{"n_layer": 8, "rope_base": 1020.0, "attn_scale": 0.171, "tie_embeddings": "early", "optimizer": "adamw", "batch_tokens": 65536, "seq_len": 2048, "train_tokens": 563100000, "dataset": "wikipedia_en"}
Each number is 500 + 40 x the weight over its row's rms, rounded and kept within 0 to 999. Layers, rows and columns count from 0. Numbers have three digits each. The size before them is the row's rms in percent of the matrix's.

# layer 3 attention key, 1152x768, rms 0.0304, rows 393-537, columns 576-671
176:487446475548452489491534488478496454473509447456455469530501475403515511481585492485524469466491497520498488521516489453486520504485458463510463510560466468452469447439479473452493481476408535485521462507582460491448516423503414597418528530453530488528556493504501538480499470468534548461
135:460418469555477497494567506435512447496490463499466472514489501403509526477579504463511466501501506517461498543495489462507462489474472465525498504552480475420464469487462519436498502479388519510516472506617490478450526433510467528395534513473519511584481484496552551453504490498542516464
104:511545531515546520540485463495518504483501599512511523500467521559526434477394474502491554516511448459568521515404544543528514519519537477465563470522497519545545563501504530512509523508522491547458555545442550507525447538490568433520463483539451502460428549493519504543459529459531437512
083:477506469448551452512523516510468515401541544503488482528489502495531412486470496507486534520543449426565569537477555596487548468571497481439508570464505498442503466547461492492504527508485496531504503505426504528439475477521600365485453506541521489489482492529452439509478555429471442433
190:495531487442563471495492510500447561542533514521536557500505486537470471494466526549503506533523499491519524507501518581465492525544545547440553488450502532566535560546539536483513504528599420524508507506411509522535478561513573463586475535516525476470518481522492474521477504599469443571
072:517485517539428507571503553488595498432528550472485504527516496443530438568435571508483491535523462494540480496561433497469469483477526483458469471465505510462498563495468445537444514490549518503537462570477502547481517533528479490500464548516485489489545507529504527472479583490525545500
077:538462460482489494463529487403482575453417524447455519503470440499461396474546506520484446464482524473547507530547459594418455487544514462493463542536508474532503509390416453530520486580468510462466504547504434467493505457474527573507424449551478478446491580547524567494548476496536459530
081:492452461496584500550518520431485471493505499490490552540557525520503513441478516584478497536444483480453473487499472476551494511464498492515493532514465483593448432447459568465499538523488468537493467576543451499458557537513516503525529465501565491530511420533470516573492531527556471558
076:427503481553461548533470539449512529456478581489531461520451518527499517522479478470479532478548529436530489475453570441474478527514562509473461456597441473486415433522536489521504419464470609446511523446516533514484451476467528419539497428540494551491535527454472442535416552429460502482
080:495505493494502485518542410485534505464603485484473488512515486500484474483499513607504496474500539548490505479487484492463471519556478478496497478564495554565504486477513460464569519417540448552506471537491487502508525496481521502455553570407495504506525495517529465468513489535473503471
079:547436471483489497461540467452448483451528582440496554494510398494534444511536497481555482465469494423549545527481534441560470446431525491501573447509428491470491571539487531500531524561466484538518575504492488423532520479477476532484510534482472534505465509529565463483514495488490563525
077:519504467431521458473452502487432464391530472441428435510482516483497471536530517524459444479455550523546501517494536517460528492438470468446484513460437480488456541511482473467534556570535509533513436454491404559452554457528500480545463449473480442551536463608514488521492526533446507476
080:557517499490482591496512474443484489559484550521464491492497498516552510465426449471516564472564481469471564569563445448488507516483621549489510450551482466507497506459545527526524463481472494464542484493527528466526481501455464474498486522519446573470400521453517473456576527495470485546
079:597454512510429492555573458547457510490516544540547554534485416482485552488510503459506496519577499468537554533510569435485481544537548556506555522479598474533484480441557500533550487509478503538557493500535509495544491506444530578503429494483410516472506453468440456400565514498526486541
073:479513441460487577511504458522533519516517508483499513482438482510519482459516574524537505558516555458482496483495524454513448493483502454499535510564596528531505496454505568438516445507619511492461504508497479525447493520583404505524447527567480437526519546487472416451542556585519448533
081:476527469496424434593579437474378444532481464529463594473481463437531449491516545527529484500556498563457522553604540474447506543485507529507529520459513538531507530458544495457521530520542467469534452460525494537474562507432511551503532486539463425446530458451542520484576488550535493491
080:502528485533466528522505493567529555511490436510559456524501542524502578548561456414476507495537482510468453454474462529469513467455458548524490546489476545549549504558500449455534579543536471403453498568484540446493503531493552507536480463496514427506486515493482492567543421515527451435
079:481484491530447509544487457507520593525512531588540562512481491505562470496550493556488449571567407590531524480518575496463437465499390450509509583486521497517518432506506539456453532462511482495555487492562531483440481482540489489546438477463455551523519496475517524428505559540512565548
079:461444469528502512474512497515543460560554552549494511565521470532501583499477501436549523510540460493464472509535538448576511511431478549561571432462486544453494445521529504529513512464460519508561574468539543428500482482464577449540545516440527509536426389473485576488423583464464496491
076:562449510450490462555530517550472449507483538598556540470463480462538473551524507553479449486506415550605507503532462510477510512519487470487486505470465421460509562470459446483392505500503428491485491462527492493515549425470530521467426472432489521459442473488422507467489497505481511600
081:485476481504452525519528587505545527508565486525554551556540490514524523500509511429550500500593518462476489455464549509531541441473460530489571468452486558428489438535509525491482391474449518542564476434475487467512414536509490440499537547478540492450539478459529497466454497460462534501
078:508519550564369451554474528519524574510498475565559502508488513558436469516529506572523521486527512516414506526518542537511514473531477545546545484493577508503473433530565436485456455535486517537553445469508539562508518538528549536467507431425454506424516525409428489496474483508466524497
083:458486493498491491450532437519527472488552504524547519522476511453528502520563435447504485450530469464478516473528544519533438561501488503509449505495479510539530492554546531485497514468450504510503503498487532478571501504456527464479557539467513549485427510497562536542433477549537476443
082:516483488471452489497507527537475500499489621470478564458468473474492554464413543502560502453554452512522506522522482500546549507467530479404588486491498467459530506431443509539506473428439437498465546482539510449427452496475550534499467543496521489468422521451510538482442546441492463509
081:529535455424498470506530399490459445476529435425508488508417527477530503462534516522492575486529430566517438497461507459538483496478557533462488514528508497531530513543539550431487523472502444443537477521513472456526481505437529532444454551482436540472453520487502542517430511519501520447
082:493531484527501475558501455492463611486476483574521476547487521575523537440579487493484455463535465533466540472514587501537446525496479507478453485431523506533534484508573545473503486414509421480532489494550559459508464555521471553478535456470543464483505481502505577516442462541529540501
080:463529489529453533506530380483546472513447509486574536547545475494550463477472474547481440525527502526452497448538500400474444537579562412527465511532505558518500499485549537541527470511523546481543505489509574499506526548511449457446497498490484503457512570488573482455569493499553530464
072:500461491536564569511446482490498525459526520539475487450487543452481452417438545539506436476495471489485519546413528551528426513514515500494488465548494500540498502446497589507492480496446488456461535530537498433507461480524527528522456459539482514459408520535470511568482511484530486552
081:502481500465467451431515446499522425504470428536460530488408508577486494460490530533461495477409574504426493449549508515550492533529490460457524492478594505463475547505489535505499481503530464401536480505420439561510518477564508501481536481502483438537578546523441459467561456561502468477
076:454425497545437528506533497578496484523480422501546460473443498444511538579575500508517525479496534538456431513519549480543469553428526531472495467484531480493437537521544522478539438457546553469488465469494529496528467570459454512480504524494537475418468470429522538550527449488496483478
081:488439487490454517457598491495469538450466556477490504502466466492524542528532522544482420520547396534476491503519503500547484459494504491494471501495489521505467555429562476474530501466550429453471420521534461449430497487531455489484463550530500490472525532532565581469539442407491441547
078:474538490434507518487477491548572508520457492514489469513512519470513531463535597480534455518479480447534534484459502553491448549498499470530467495479563520470547461558483573477472511486546454549454495436530595473475478484463529479496533491461457484532455445460479557476440516485503400582
071:579500516468492453529573525491511577468492549551579485575510489429560464445529541530528482528500454488481538515527413534449482484555514509526467494468533513486506460542526487428466463575534474472485425532452456561434455433526483541482566504484476508484562574505540489524486461542529496500
077:528534552431503453419475468468397434414491526535523462516575555520449442438584480404459496462458514492503515559523569476573527430497562507485444464427469445465538548551484516508511538511431494481483476505407479537514555546481473545446468501486503558507483507500535504488513500529490484462
082:542534496466500467518524570517499593470467503476463479449505477478450474474507541453534478453525508443539512550543465504517482500536472525508435478435501491494636467560437507434486548525490524495493426479536475549534471496532498564447576568430530558467501541469529550495474535457487473440
079:570462478515559529538554541457550468466470590467518571444425430490482478437466543484519483515508534503504519508481508455485523488555474505473502538500508472535488520446438460571482516540464491563534482452534487437507429439493517486491459502528397514505523458494476450476566540543476537450
074:560398549460521544526557444474498503451549514470464486490469480539467505533468501515560484485468572479444517526555496482521496475471536498494449478509536501487511528508500459532500582462484447463497530454476501530487555518476505505464417519552469497539447443529428509448488499523459496505
083:456520469509507498464424569495455480529512475374466496493539535489460475612539501497524434413440500488458491533505500494506527431479521522491474507461447509513540503520511415542501542481483438497543423504513539500494556493453523450543515510483531481548541483526543478544494487524468505513
076:526512467513514507548504540569525502463537507482508499518465562454528442527508488515466521511471544464520486545558545487482456428468401460523470520482484457473499456543409483416487500515492450487508470472518540424466563523564473404494495557566477440573514502548478480504475558500495515504
083:506483518443538526499564505510539454477449552505500478491461445539471527437507584462496499482541561488427505565533567477469549529509487485524508424463577496508494564487444567502498494484512513517467504452487463496442414470503559515510485536560442534571510493548544448461530476498497450533
081:512496458498464531514450501508482497509520465483503458481503508506497522518564509467547544558516460454520459563416572509513505515537532531592498543486528440499562479568543519523480530502410470517497503441575577488524520482478526481491482473500546511522475504528449534536417531498513478499
073:532509480539538565479530546578406480473521536514531606390487519483513446483481523511548506468498472479497586576560401480551536474504529570406591430546480462419518485495482570522496500462460481542513439477472495469485517532479472476454501565490521544524466531524499444486546534460474553509
072:530434462511455472531519502457460499577436516467556514449451398530410579516469542460551484541521497464495527529503419516544506484487473512498526470526499554509545474530525455519468534441489451528522450554532398471553473501467473529490577602529513468463497426508475478396490471443522473445
073:494472502468518455463477471481506482484460517548512501522489430504469472500531515508430418480547561503516458471450588520496520502525570454553568589416473438514437481440453525560507437479532550574503475566508543454522464530460482543526435500522472523484583503504484459580413458464445515511
078:522445499450527473447561455545554494474575483551449449518548485529499487509573502551556521500434624504459497492489523516531511473533447508542482542506468491552478499480479445493509535507541530465514520466509491571456524531515530523508466467513469507472533519567440502473527530473494515556
071:508564469406567475440470559441497479501561440532459548569575471542436518511516459540478489541495449507548587528485467534511495483511488469481506504489480452446506457474441512533453548534432450479581424528464439530477436501507507495482434523480504590508543554492520422492472498442493499479
077:526498526566540462514460502610530492464510462475463470540542521587491539526553472492490527574498511455491452539520497515434463550506482535556518474538485552472468522552516525490510501500500547470502508552433476485471473519509535497559491531445548494557518540529526500490587530506479527475
072:483500510513570474452511582496566523490467469528477515456500459486434547543403507490455495536429569453472470411403439579478484490504408436513471523470542493539498512471462525505546458502538450501477461581536489516505412515546477491535537509504513494535525456483522536573424481461507528515
077:465524446550510511519464481488422492519464510465541480484487437497499482507509464513467553477503490478526518518500533566508479490492414496528529500504501505541459533473505463508476507569526515541550481525446464491512499424550492492506546457482463502489503575456424458581517466508567608473
072:512461433531578516535522481505435498479514407494531494471501545453512537507507504396457551520457527506448442478420510512477538454428547489475425475495525543508471501541471499528615487482482499515488462519521441486495418563533523474526468440520549493567523456533540474611452461515541493448
082:527499571473452493522497496500503465495431487492560534494470452481497467468479502549462473497521517533490485495516526533441450519550517489488544560510587473560495529441433512504465459508504512438519487568443501538488528546557461585504430487566402526473552506469404563521541476503509498561
075:408469502492482530551522501565460438501474505424492519502501512500511506521547512493440557454495543530411490486572542522565553465498411471521444456480562524463503500486434519465509550495556524435498508482507533478515498462533487505516515545497547544524493430520510495492483490529486483495
083:522563499464492512543555514510468508469452487475512513494488430521502442463461464515480629464500554448465506507461509511491600528515482492432478508518400459466548470461451430504424540561479542449459503539460481550483548468494495490514530504596439495517511542526520431556527504488465506407
081:539475469553507487549482516515534518547580550487530552504498514482515557456463472444562516469522503458488489471479509463513470517473520536506503452485496545461468479528582549549499462416500527536526524480508576465504469487497436493491512488488505546497470469520510538487484524545476514492
076:512487525486495541519511539550523529486470589590487507415533529564525432534439546413496513563536554490519453449505449518502625441508470507508478488448474503458505524484457474483508464514507531499509534503439560467510463535490473534536501482532503513513473462454520538521405509502472559496
094:475427501541488487438451476494485551453455455462509503461504481485532555583545501598523502575483443506480502495481527492491531573579482476527509577522601526424427470562549523473504499424455498577487513524534440500472550458497373481433503510532552516541491520513488490570573426518506512515
085:522503457517550430517504549454473563484415410516481449440521509484400488513520512569457578583460422535514497516478576473478533540520418493514490442458490516552472502447463542510477473515515494477487567441533472436514555511564519488450474493555518480497589464509467495617568526450562488526
107:499477553530521544553500504499571499533502515550515446476512516556530538511462479466533583508443563569426523504517545519475444535487478479473536505567530544556546566512498535454490499509499519485574515444450469535572492584510522525550494454535520502450413443538552557485462545581540430528
099:444492481543444490479480451473480517466395481442534508482511538466498473482449522532482469557487547494471587537511469487526514542490496505505438495533513495531450584499512486488563457600510540558513505485518428485533533519448490503474495500543567413514576516532507440550511550601555525558
105:497488487488519470427458488452514585496542476505505549495407529503458429485493540480451463557499531465496579534503509526443494527553470473515464524612515462540505548525472561507537449521543525469512517557482468467467547408468418464453506496565422472509595511542541481471474516496533480510
124:497548472483518447407436532464480505473583509454453540539463453458514460480533477458576465410599506483552504528491424510489620527540479509481438412428436441428484441489459537532432483426487517464492563530505556502432513525461493472522510583428474499487561550558432489473523477364525486452
119:480503551452487521564506481490469523536544516458454528464495517475535565489514535521460454562468503530516433512462532506488428486508475559513466536499555535561537596478581510446508477569532439461504457525531377465548459495510534492574485531563472457471528466452530494440493439560510466574
129:454553467552464473473445473447484492524526444493559512550431578455509455464457533451435524505545446488440525548539459507512507479522506502529455505532548497542461540515535497499560508433522552456541524518548439518549504508483440450510552527484447519494525531522537493504482528465508489433
126:477476585442520476527574445501449487509508516488474515462546447486469528456547551585496491607428474490509504497479552521454480523509518482531504504460503531583479486521530535411509498522513476468489466522469432444524446415541507532545438523545519449470519477492511482487520469608511532532
093:513539558473479490518508489570483482497543509485458548499512477464451537523555548507492436527514472519473462554552550490473501470545488550541433535418541472601483504549534481468516474494505512437557532494505479487537384482487421457534486515502559531488585454488502477501472471531550513471
102:492543542488595412541466450537435510468559533468493550483514515516491586544553544549508431544470470468502462526494542525477455503519497521548444452443514528631469503507598491472493515521582435416538494498431460480523395525492470436565502481474547495465507500503504484520550490529521502533
110:491487478469478543462481512451596510516557523436545496521517484525552526514532472427499467410532519538417533482587482486486479471493461552594480546471498516498470498443528506551437510463476506462563556459526572546480597529488431570467549545507478564561506495495525550473485530470515503451
125:495455479551490564487474505509577461510494506520496461507541454404508502487543528469492490476453551543498568425512484482501508495509451480525534545538491437445476487415467489513428510435432505498509497500522505471433499476535420521373505503474548560501492486383489462482507477416491502461
107:555505448537458572533526583473558489543424475456549485505416451540485469528404441486492532408514537521456473546500455506450497471448559446527520498565451462433543524559458461526458474540478524554423533504500534509475604512444552482536519452473449463470481560485494562491489567471484523500
095:479508547455488535482567489469537492482525541527522490464542516457515471455466544509468522543474496508487588502536574470508453503503425456523544539524515518470358509409487460499504482446481508439573520503493510534492523517533493494425518537472507538492502474470521513547512492417504524476
102:477486574507484507448531492565509481506449468507451536513470461507541529497474478450526535493485455441544502509479417484496495554577566589497511472524449469477467475464439501470492509495490489558499498460443484469520491467437553570531480500508548476469441426464462476495529493433489468495
097:496555529534599467454487436473513548513454428463507489497548480578481491482552545486481503460499567417429536432492562519502480505488524464519438497446550455493434458478457549493514499439490483460479452475500512454526543432541489522554465459466487484482416407492496439483486461528535535540
097:455462553511477505406505495528580445540558479520529485555441536555531496469517571390441546530520503489474557494468477453571461543520532521462523537519518442505479557538530552476497486478492539568467461560482479488513483500473562594473510508526489485464494475495497579547469496557429517498
094:463477501554538496513473534443504519483563498520476440529462482554491535483538537477473536502526519536533440540473473541482501535524521448479444539465542535534471532509528578502443531491526473496501486495520463496517505500516470545485452499539525424531464533494469557469485504535503472487
100:532507515450458521483453445487472573487541530519517540538528478514491445509469559494482592570446489511471574482534459509534498453510516499497455557451449497550520524514527516481533578514514517533484476514472522562534568499468527502469480499451437497472451441509392468528512506545515540485
096:476444470464471535462460443568565465543554471487462498502411495517505470564505517489586481488582518546544518479514381541503472571531612491497500494502453571511552490542541516530512498494533425533529456520524482506526430563499511538505532523536482449500487530522508515540538498448495561445
113:536420509453495586408414503429505482446547481488547455532442452517474492515523556425477532509464469498537523504504514522533504543521479438515509580535475465532403575478515532433402517466500538441471505540437448517518542406480471534401509492497459473519454485491478539501488508513494470448
100:560496463455528489472493533519551546542471465525465504460490495418442464473488535537506493422481547516469451447526525502545515475428528489509512519471510460483506479555478461457484485583523468440439472488509441463426461523452534499484510521476467503533476435522497483431423490520429490519
094:541508517447508543519521477538533476456526497501467466477513530430493524483509498422437452570535430473474515463456460551480458484515550539503499519510514424474548478446501459457490551435485504478423488515499478510436452529532474553441500453467526502547543540501502545466494475469531559516
097:514546551471526469452572536514514531546448514495495502530416560558560469584442507489549539438527432485491448490502439478544458498461556553465486441543436508475487531533535392426484553558549558523478480432446509508508485535487520499495474406563512450476477542537461597532484507516479462545
111:515580479442574508477518540495381468479464483446483481493565507482518551485450433441496505495488493487556496465470512505482472420554518485467461440502528550547483470533440618507492508553505439544481487472501610533481451566483541511517520553526554434497490474517536404488475450543505570584
100:540471444477529486488487469392482545523557490514506489520451523437562450565528512545481574464447487553538514474477459490530422522487553542490519525454453507479530506492595503501451480539492432534508511491435417510470528509494469489473546524505442462493491521476525531410510530496477558443
083:531448514580526450547531536531548509503463471479420525475461423481421531494517468547504411471493492502475397451531537491456481486487531557530481504453542575511420479515537470524505487496454497405482441451498533486471491468459480476514548449465529510540591526505440459448491410542519532513
102:551465463499500510537520613476483508530467481500467496533483555471517440468478482542530503536424510493519464505484518524489589546483548523469493514505490504458410479491486420435463475533526507510492489480479504486521474563512524510506476469529578446458505561495450534548524502527430377533
098:545517535508479494515515508458433453486525539540520549495520504498498476488554527572495484529531520479530485485443508433530567520516469547554527516566523450433549508498450519557529456465474502409412522522506501404477478507527459485520467452517565538448469491446533487515518551477548472502
098:528495519428447537511446459521474463453543478510511500557530535474581472483468496501437484495521549466556514511541397525516529527556453492482543486496465528463543557558428543524493480438560479467508524515474461452410474511510579505480489567473483565469482415535504473531492564454436455516
095:606480462487433505449520543490482530535463416486503582510516537484513413536460504525480478498548491493497437560546517445528462569456460501486562518484470535457528466477569411511451465484485475475447423460478485470502501509547515510532511500518452492496502466498470581451447481542476479548
097:495433432487528461508526539555479454573466450501521502459540525547507467532485481523519488503516502516483564490526425523457482482437573556422572503572397433525591490435541398478473536529492509477495472407533462586455536514538538508495493449526532482488448566483503581532447489476485444458
099:468459500506510487593560455567513424464464491571525529455469530511560508460454546501443556562469463537476556555523476508466518479549521475523512530569544492502450435439527520474504567536406505549534468494468511454484479536550517530501467447449509517562486526551509439485509462569442514464
095:550412496507482538494480534440508509573517556453501490424591516411497485499541520528436584564478504486471481457545534461509566490434527540533568467497524454455470415574514506528510455467459550443495468459493529499392497502478481485540467494481505553460501536511524483545469532517510430499
094:531470545448523528417481484580469471466526435552495505460448483524556483553487522434461460467587460514550504482550496479532483578482530447469513455593476506455467573511438531452523485560476449535458585548428544555533470520500486586472496464559534537507517477449490505511421476418475544471
106:454510497509536441513491534504496540430520533502489506528502483490472490528488458507541542459537541427570485452527535508486491461534515490496491455459519569499486513569495575518518572530554464540496490476494570541512570528536534435537439511542500473497542519522505397517528456460476489528
089:536530497468487500463525446599478543534440461510463573501464532520455457543465481523584510557512450490498533441470482461562423525467525569511528508496403457461538496587537477466473514494505495554449468525521553515495454487523495473485508529495427528507572542494549531503498367534551516496
103:539479549464461512536562540498453531492512475449538498541541530509459548516545461508481497514518610489547485540516552476482525524471452580539448501526499550473439467562412506513579516500512559444501485548465471540442545584566497448502437551556513471454502519542514446501536452414493486526
103:511479425539540520484564465494547484502438470550498432450492511454488491565475539510475453511521454500528463442500495508537524558510470479425538513571468431487504443472493551501487429563485525497481429507509468493460476496499490556457521495454484538595515518536569488565455484530481456519
102:526449508451521510466470514476470468465518415530455534495480505546516435506496480613415557496537553458585493503492521492499554585538578510457516478607481484458506495556499509476566472477515470469447456541431490571488493528486546549482459498527460458466425559518445438519469509473471450526
102:507482511501472502523455441480493500470528530510500440502458456438564466483520489524504489580497484497551529510495520571499502538511505452526475518572525450498510560486554569543434469457537506483488508488497522432484462444472513472495452549480485482520450450518477564440499582515478433426
112:458467545496482502504434457506498442496609560488522491488537558476523506438508578521467529523512538486465513522521519384534531430444472550594467513509522480474456533461482513540505527480485555498504559535545481531479521501497457525412529581527559524504468558491465524547557538516458548496
094:533418440402455475479498543489472473518491502507543517446514567466487463477598509471429478503497448505503594550501477478514459567502484482414584502544405461498535487438479520510540456451481564526574453502540490560494481558484548507454506547486390540502421543422521491486534536472432473425
089:469476473447465508384492499516571521507531476498521519598565508493457487555514544450525546446486498480408602524490443522533503557493521526458518461482505488514506534567477540559477507450561514464540512550491501522589487494454514505498564515460524469420458462498516458475625511517432416490
099:446540526551480424452471463581479537512470513452450503482480515509509496514489464488481503488523521476535477530493466547499492503431506513500468501501469507547572565460493525573468600499586480540527513495521501566504534512468561484476405491500532459474523518501526495506461454515534438540
103:479471517527466477470522482519522449510515530492542407489524511385518540455549472499495469458490504479561452491523451424545528478481428482537493497505554450483448495479535605462487460443484514459505560538533482503500403499443471526425508539488495519588520487468546469461527528480494506479
106:508526398409595529483476561488518507531564550483523496511596549497499462474505481505538467514513560511540510473507424523516454448495508497499510457424486478471571473573500503503527511451575522479519552481418558523364478554472523465531497527506525505429468541495541438501495508490484478461
100:491539449462483532503487528509502473532468453544461533458444503525484455537447504520494513527474479538497563475519483519502445601488588435436563504566484549549576509498482457498510465470512544501546490413478460549504510413494524463474538480467433538468471557486439533541441521525478440496
105:550517562532445487466447518469444480564515534442471546485442453538501507479500553592546535493523473505475502457492478454512521503437518480454514470456465556434514500536518482502466467486546526511501529478493511375460408583502501440583520569534446435536554474521450544443529571495505508530
109:450492407426524494458465496540524576489464498563435489491450485490493480559452511473520543475519481474570494462443458571478537512517549426413484460536442498502512554506503477520489587506543446576559486508462514509565499512462596484541504483518465440447468462501472452517501499551423458540
102:536527532521502497496533465489419470544522511392513491533508486462523506530505452516611533473510486445530456531483476438506548420505508581561467464434432455476566464510481435461505531572479442466466526521533473451506500526522503499487506492496579474540504451475464507464477504435558492479
101:507458487490502590482523543472518489495557444484566484449532508426530512558587548454447473578507568528417629506543425433460492505477515499530527493537450501492502529512512489524524571428477531495516551490505442562484517479488467504426483515543515528446444565466560521504522492518558434461
092:504524492444462470540563514570461503512444506547475539443452473549511552573483537602544469502499502506563525534525410517509481504515511479425464471568468566448550451508536482517469546526511492478429530430490437555475455512613486479420480488532510471448508518497448526516430461436556467476
099:436497504468560576467425482420537500478591500554526439561534551534549420432494543477515520581539508559480634532551403527488482531531499506531513486518486517475522467488531550467515491439552524459572576540511489517504511493511522548496484508531532501450415534458524487554512486462494474442
092:548517464506511507521523548467490557525431458522461448456486455481532458513483421502527517516483478535528513438507519536485500452444579531507489489541498555536515529523549459471487579555528468465470444418498580545467497512534490432523468404528518498489573521497460442523474471563563468512
100:478441479534506485569567533489465504466414477511440525486417458532521464525425486441428478488506512500576493531541547550507538478497496455388468522516454466506568595464483531512489561453490433526493449501454468464514527469460533549502507439512441503544534460510509522515484492532448450551
103:513517453513419503562470516547507507481486486536437522498464440517495424487487439536497535502577388514528457485476532548450434480554481538495598505570534547568520509468512495467492386513528502501483503464501554449502513459451482491532507482507407489466609477516496427582484522473474541474
089:460483464507565439494506454592489493483445495496442514456500484469465514452458481555481492527529532500540487458520541529522581502506449514529463458479455585452445524443441456513548535463457469504479535532474409497486520488541513534438504505518518528446495509509495415509545518470528488530
097:577412515505452541506603517515575511527505460499527507479554536438459480500572491477479487510495542500526499487498513493459537526438537517520503501503465514461488463500492403453546460477449514481521504474475499524398496596455561534537450487503525546476535522539461489515511501493449490548
092:470467492537525503475606567493469464553499472500475536534434508441519536505525506519536508533489501535456502520456480488546513507432448508494488545507499541527416420484523449497544470526506489448516510508469521532520472452440480540501492461553564521489572625426548490537572466499557486498
099:550422472529532525505565517526572519545482505471514446490490580432525462542570588577556491480553560527487481447519414494528542593471514575484484490436436473454474429493504433466513486512468512483584505488470463521475496519514483545453494503507526487466513526466545469441452518513469426474
102:463497471478480517438511509587541475519532442446539485524501601478547564557489479506526496564497501479492576511491453420447448490527465534511545487525460510408514510494554414507505527480488527526527551491463459490539493500568502457430514429498541541424559589410532558506519508512527433531
095:563502544483424488478505475515477456486472445516458543477476450563463487490545448532471488544406479501485574531544577443513557462488469544531572510632465535427513528497474442500493520504543449460396505531467442445537556454541543484435487446532436538499464478464491452498502499539534482567
095:482460553505496471474499537463519518459477425490468523529482507446451520462544512495548496505429487506478497504494512450581507520541512503554483515531541480426497415426494463423506524476423443530524464493572515425421524406446425515480528470492499431520455505485416522525462481553524478511
074:535504533511552472481539560538434474547532409439506536493540489506488572454509477456430540551482475510520597501485518391458475483514516456543589500519510538462435496530492534464553413462495487525500531415469427456475416449463560394497489530446511517535543486514541452513543532513466495475
098:542488440557500513467480530534484479487521462461522522471568506471473551494575525491514481510530479480529515527523540415601452481512424438610510454558546459420520484447526476431530499423459534521506515506532492473486486475435407473497477532504448511575533532581557412461544520526572458545
090:482554467492443492490527489510504478498499561559561405575539609533548514455417508501460540498570559472536532421438465534502553502515519585498538559509504472538523534451450480492536547477530465557444562501482482539567497558527512524536537491510466488452558519498542554504528505481434483504
096:513454527480462498512484482551456413505459503457505481481520513468464462531532501506513466453454506490544532608566514472526496532595471426568551500489501470480468483491494447435555559459444532514493512496552436504535474451353426510513427478476526544571514460482491529538544484540563493467
090:522521491598555479518410436509457446483517532478602540442508483548484514520443516474485500517481606455514537470466517494530479513465463503535487490472528508489524559481581491490541557469501473496451423424466468500493509477453471494492431481456524460550536474592537449482544498633566429521
111:459499496557534490423491498508461506543499466457567550483547470510468498494475597533466463519440544521460513551497548433518506492494455536580511480456498548511443549503577495413565540433463486459451475437537471498547509465423460465555471515516582435572545498568594510502535566599564481575
105:465528494444534515503517536450580557496486518536445481498457482522488554437505410539426554468531476544433539486459462473502488479442515582462567548491526523451485490523393501573446446532561422551496471566457452538490500578572601474507491561507493473418459548504471542430512467502479550513
094:504498541518530423596562464541460496460511490497454473537573469456477504448536480523582489498553494525454462470486490494477588470456498486464507548469459410530516438451478480539465481493521499461539462544430565501460480512584526497485495524561480558444577463484333515445428449471417544444
103:524525525499473488537396453464462415442583558429504520518495495521546481519495505491517504499536489451559449560493499457527543481534466464501429416500521502475473493555562535515541553497446538489468551512605490464521542432400408518481506505488505509496474507516583489560620512488582471555
110:515481525547554553414364499434466324502527500559542508549573486498538430579464542538471575493471502471504478470560505446526509492447521475478540542511437494506506492469518463503526504495530539437478520475543471447520507530477493545507521501479489492582573561533605455532573482537586502562
096:495453531562454566511465484427518503532488486454501551477492480500546529469497494453459507436445566470461525488509504450513464508419502476574474454525571518477523495503491501412530547553472448542504548475534509475557535499453440490456493516461458485548457539482556430502554537480604502560
099:471465489550417486494522458486530474492465486455531486472518453464470544464510450440476449546512511516508498490486449441514493463496465473506548529430535517467482529511425536502489582431457483549520503469512513468459600465518437498392506520453510551515481506484532410463502533459534466478
183:570540488442496453527541498506485537445516494509450471524562480486482517480524474563581497531569482565499438478524446525447572472463489580420525562454458468478493433514480454549425437491492544484556455582468518505438462534594527490482521501509472525438589466454418519444484481488442526482
119:502553539421460496521518598544491581478479525440512557493496468581509464477464481540528511521529556489477492520534453539492562481533485544506514481526491476558506478589558546572492475533608483550475526509448453489568486498495548473514478492533497486494565459502507492527537521528478464538
093:494449471503557492495461414480514516487500479490556522472487527525466549548422480443492427474488507517533581472444464503481455554461476514538498500468497552531495542504529489504536537440497429528466510464411512504504513485507502397466568472489561443509457492514547469477469531510476459548
092:557471473481545505538525441463472460459511471506461438507461516455423534502573405474532546488501459504463435474477476451510447436518524512570491457498515512444560486469536446466516520511415530482486508469578550524485523553505509463449583478467546483493535517480462488433516454448465490445
094:473556541508494441447509515456489503540510568466461476520472539573413524489483530569480448498531515556363440469524478481470491520466534531540450487535469494502557528500466497545512455474448542446498513521578493517463434532525466510524551469483510474504514568524563483495506499499516499479
099:538578559439424499581483506467533473488581491541531524543539511482519443502467446498491503558435505481563436558485427496443534498491506546459495458483470482490474535429505486545506440509447523427536490449536433506500525457505541596569508431432469540510498545479512522474429479560490522492
076:504434525460467492405482566475480562471484565426469536497603567514414504516592494499469534519560456507446520463484511490531513540439570465521509434456465490514510459513468460457439459526567465504469546484504489553503473513529486485535472496429563455459557567516466508479518554467527452497
104:495497549373532504503488525510454563513541537488486502518472522522492466479500553464515577523571459501472534497471536506513537523507573573486593488530491500538481501545515492510525479565566527533493487605452465488530458549525538504515440591479521493545550469574460502556484481551487513550
090:469511467426487512529502566493539522484467502511536543451483429571494397594430492533517506495522461511550498484494531526476542547504567465538544556513504463591446487613538508517450492559588478448436511556488445490549492528515543550515525545431463512487547468581529526589560529522454446484
088:515474461540537485451521510508510542503495585461452528402406519552504519547478458544482501509483502544450499494511533514508454491486523519552494500472525523446471515523462497474463489493543467490466453478412497517538537554474512519524546493512490501548514530523488518454535480505559487530
091:490548417438515504442440472517474517524548497449481439463464433518510435550458439498460521543571432507605558515520427492530526480547486576425560558531463455433548479486483439506484545436540568503446414529454484479485499523546534534487427519497441514508431510564501546526527440525486558448
106:515513546527503583448497526534506555494462493444496505521512539472511562469491509559567506455551482490419507490528452507559586531481514519450496471538410556453509398515475524532451484530610473599492488541475475532488516463555560505501451502615505486470512492476432458527466542519559511581
095:513522456491481526522479480556490440452541486554500446569443505500438526469530387483482536505521441484479502466519495470542485477462567522564514462536507521544423510478557443513512472450443531455476495524488520508542509442507471518487609513444480553437479519502501514495490482457505566501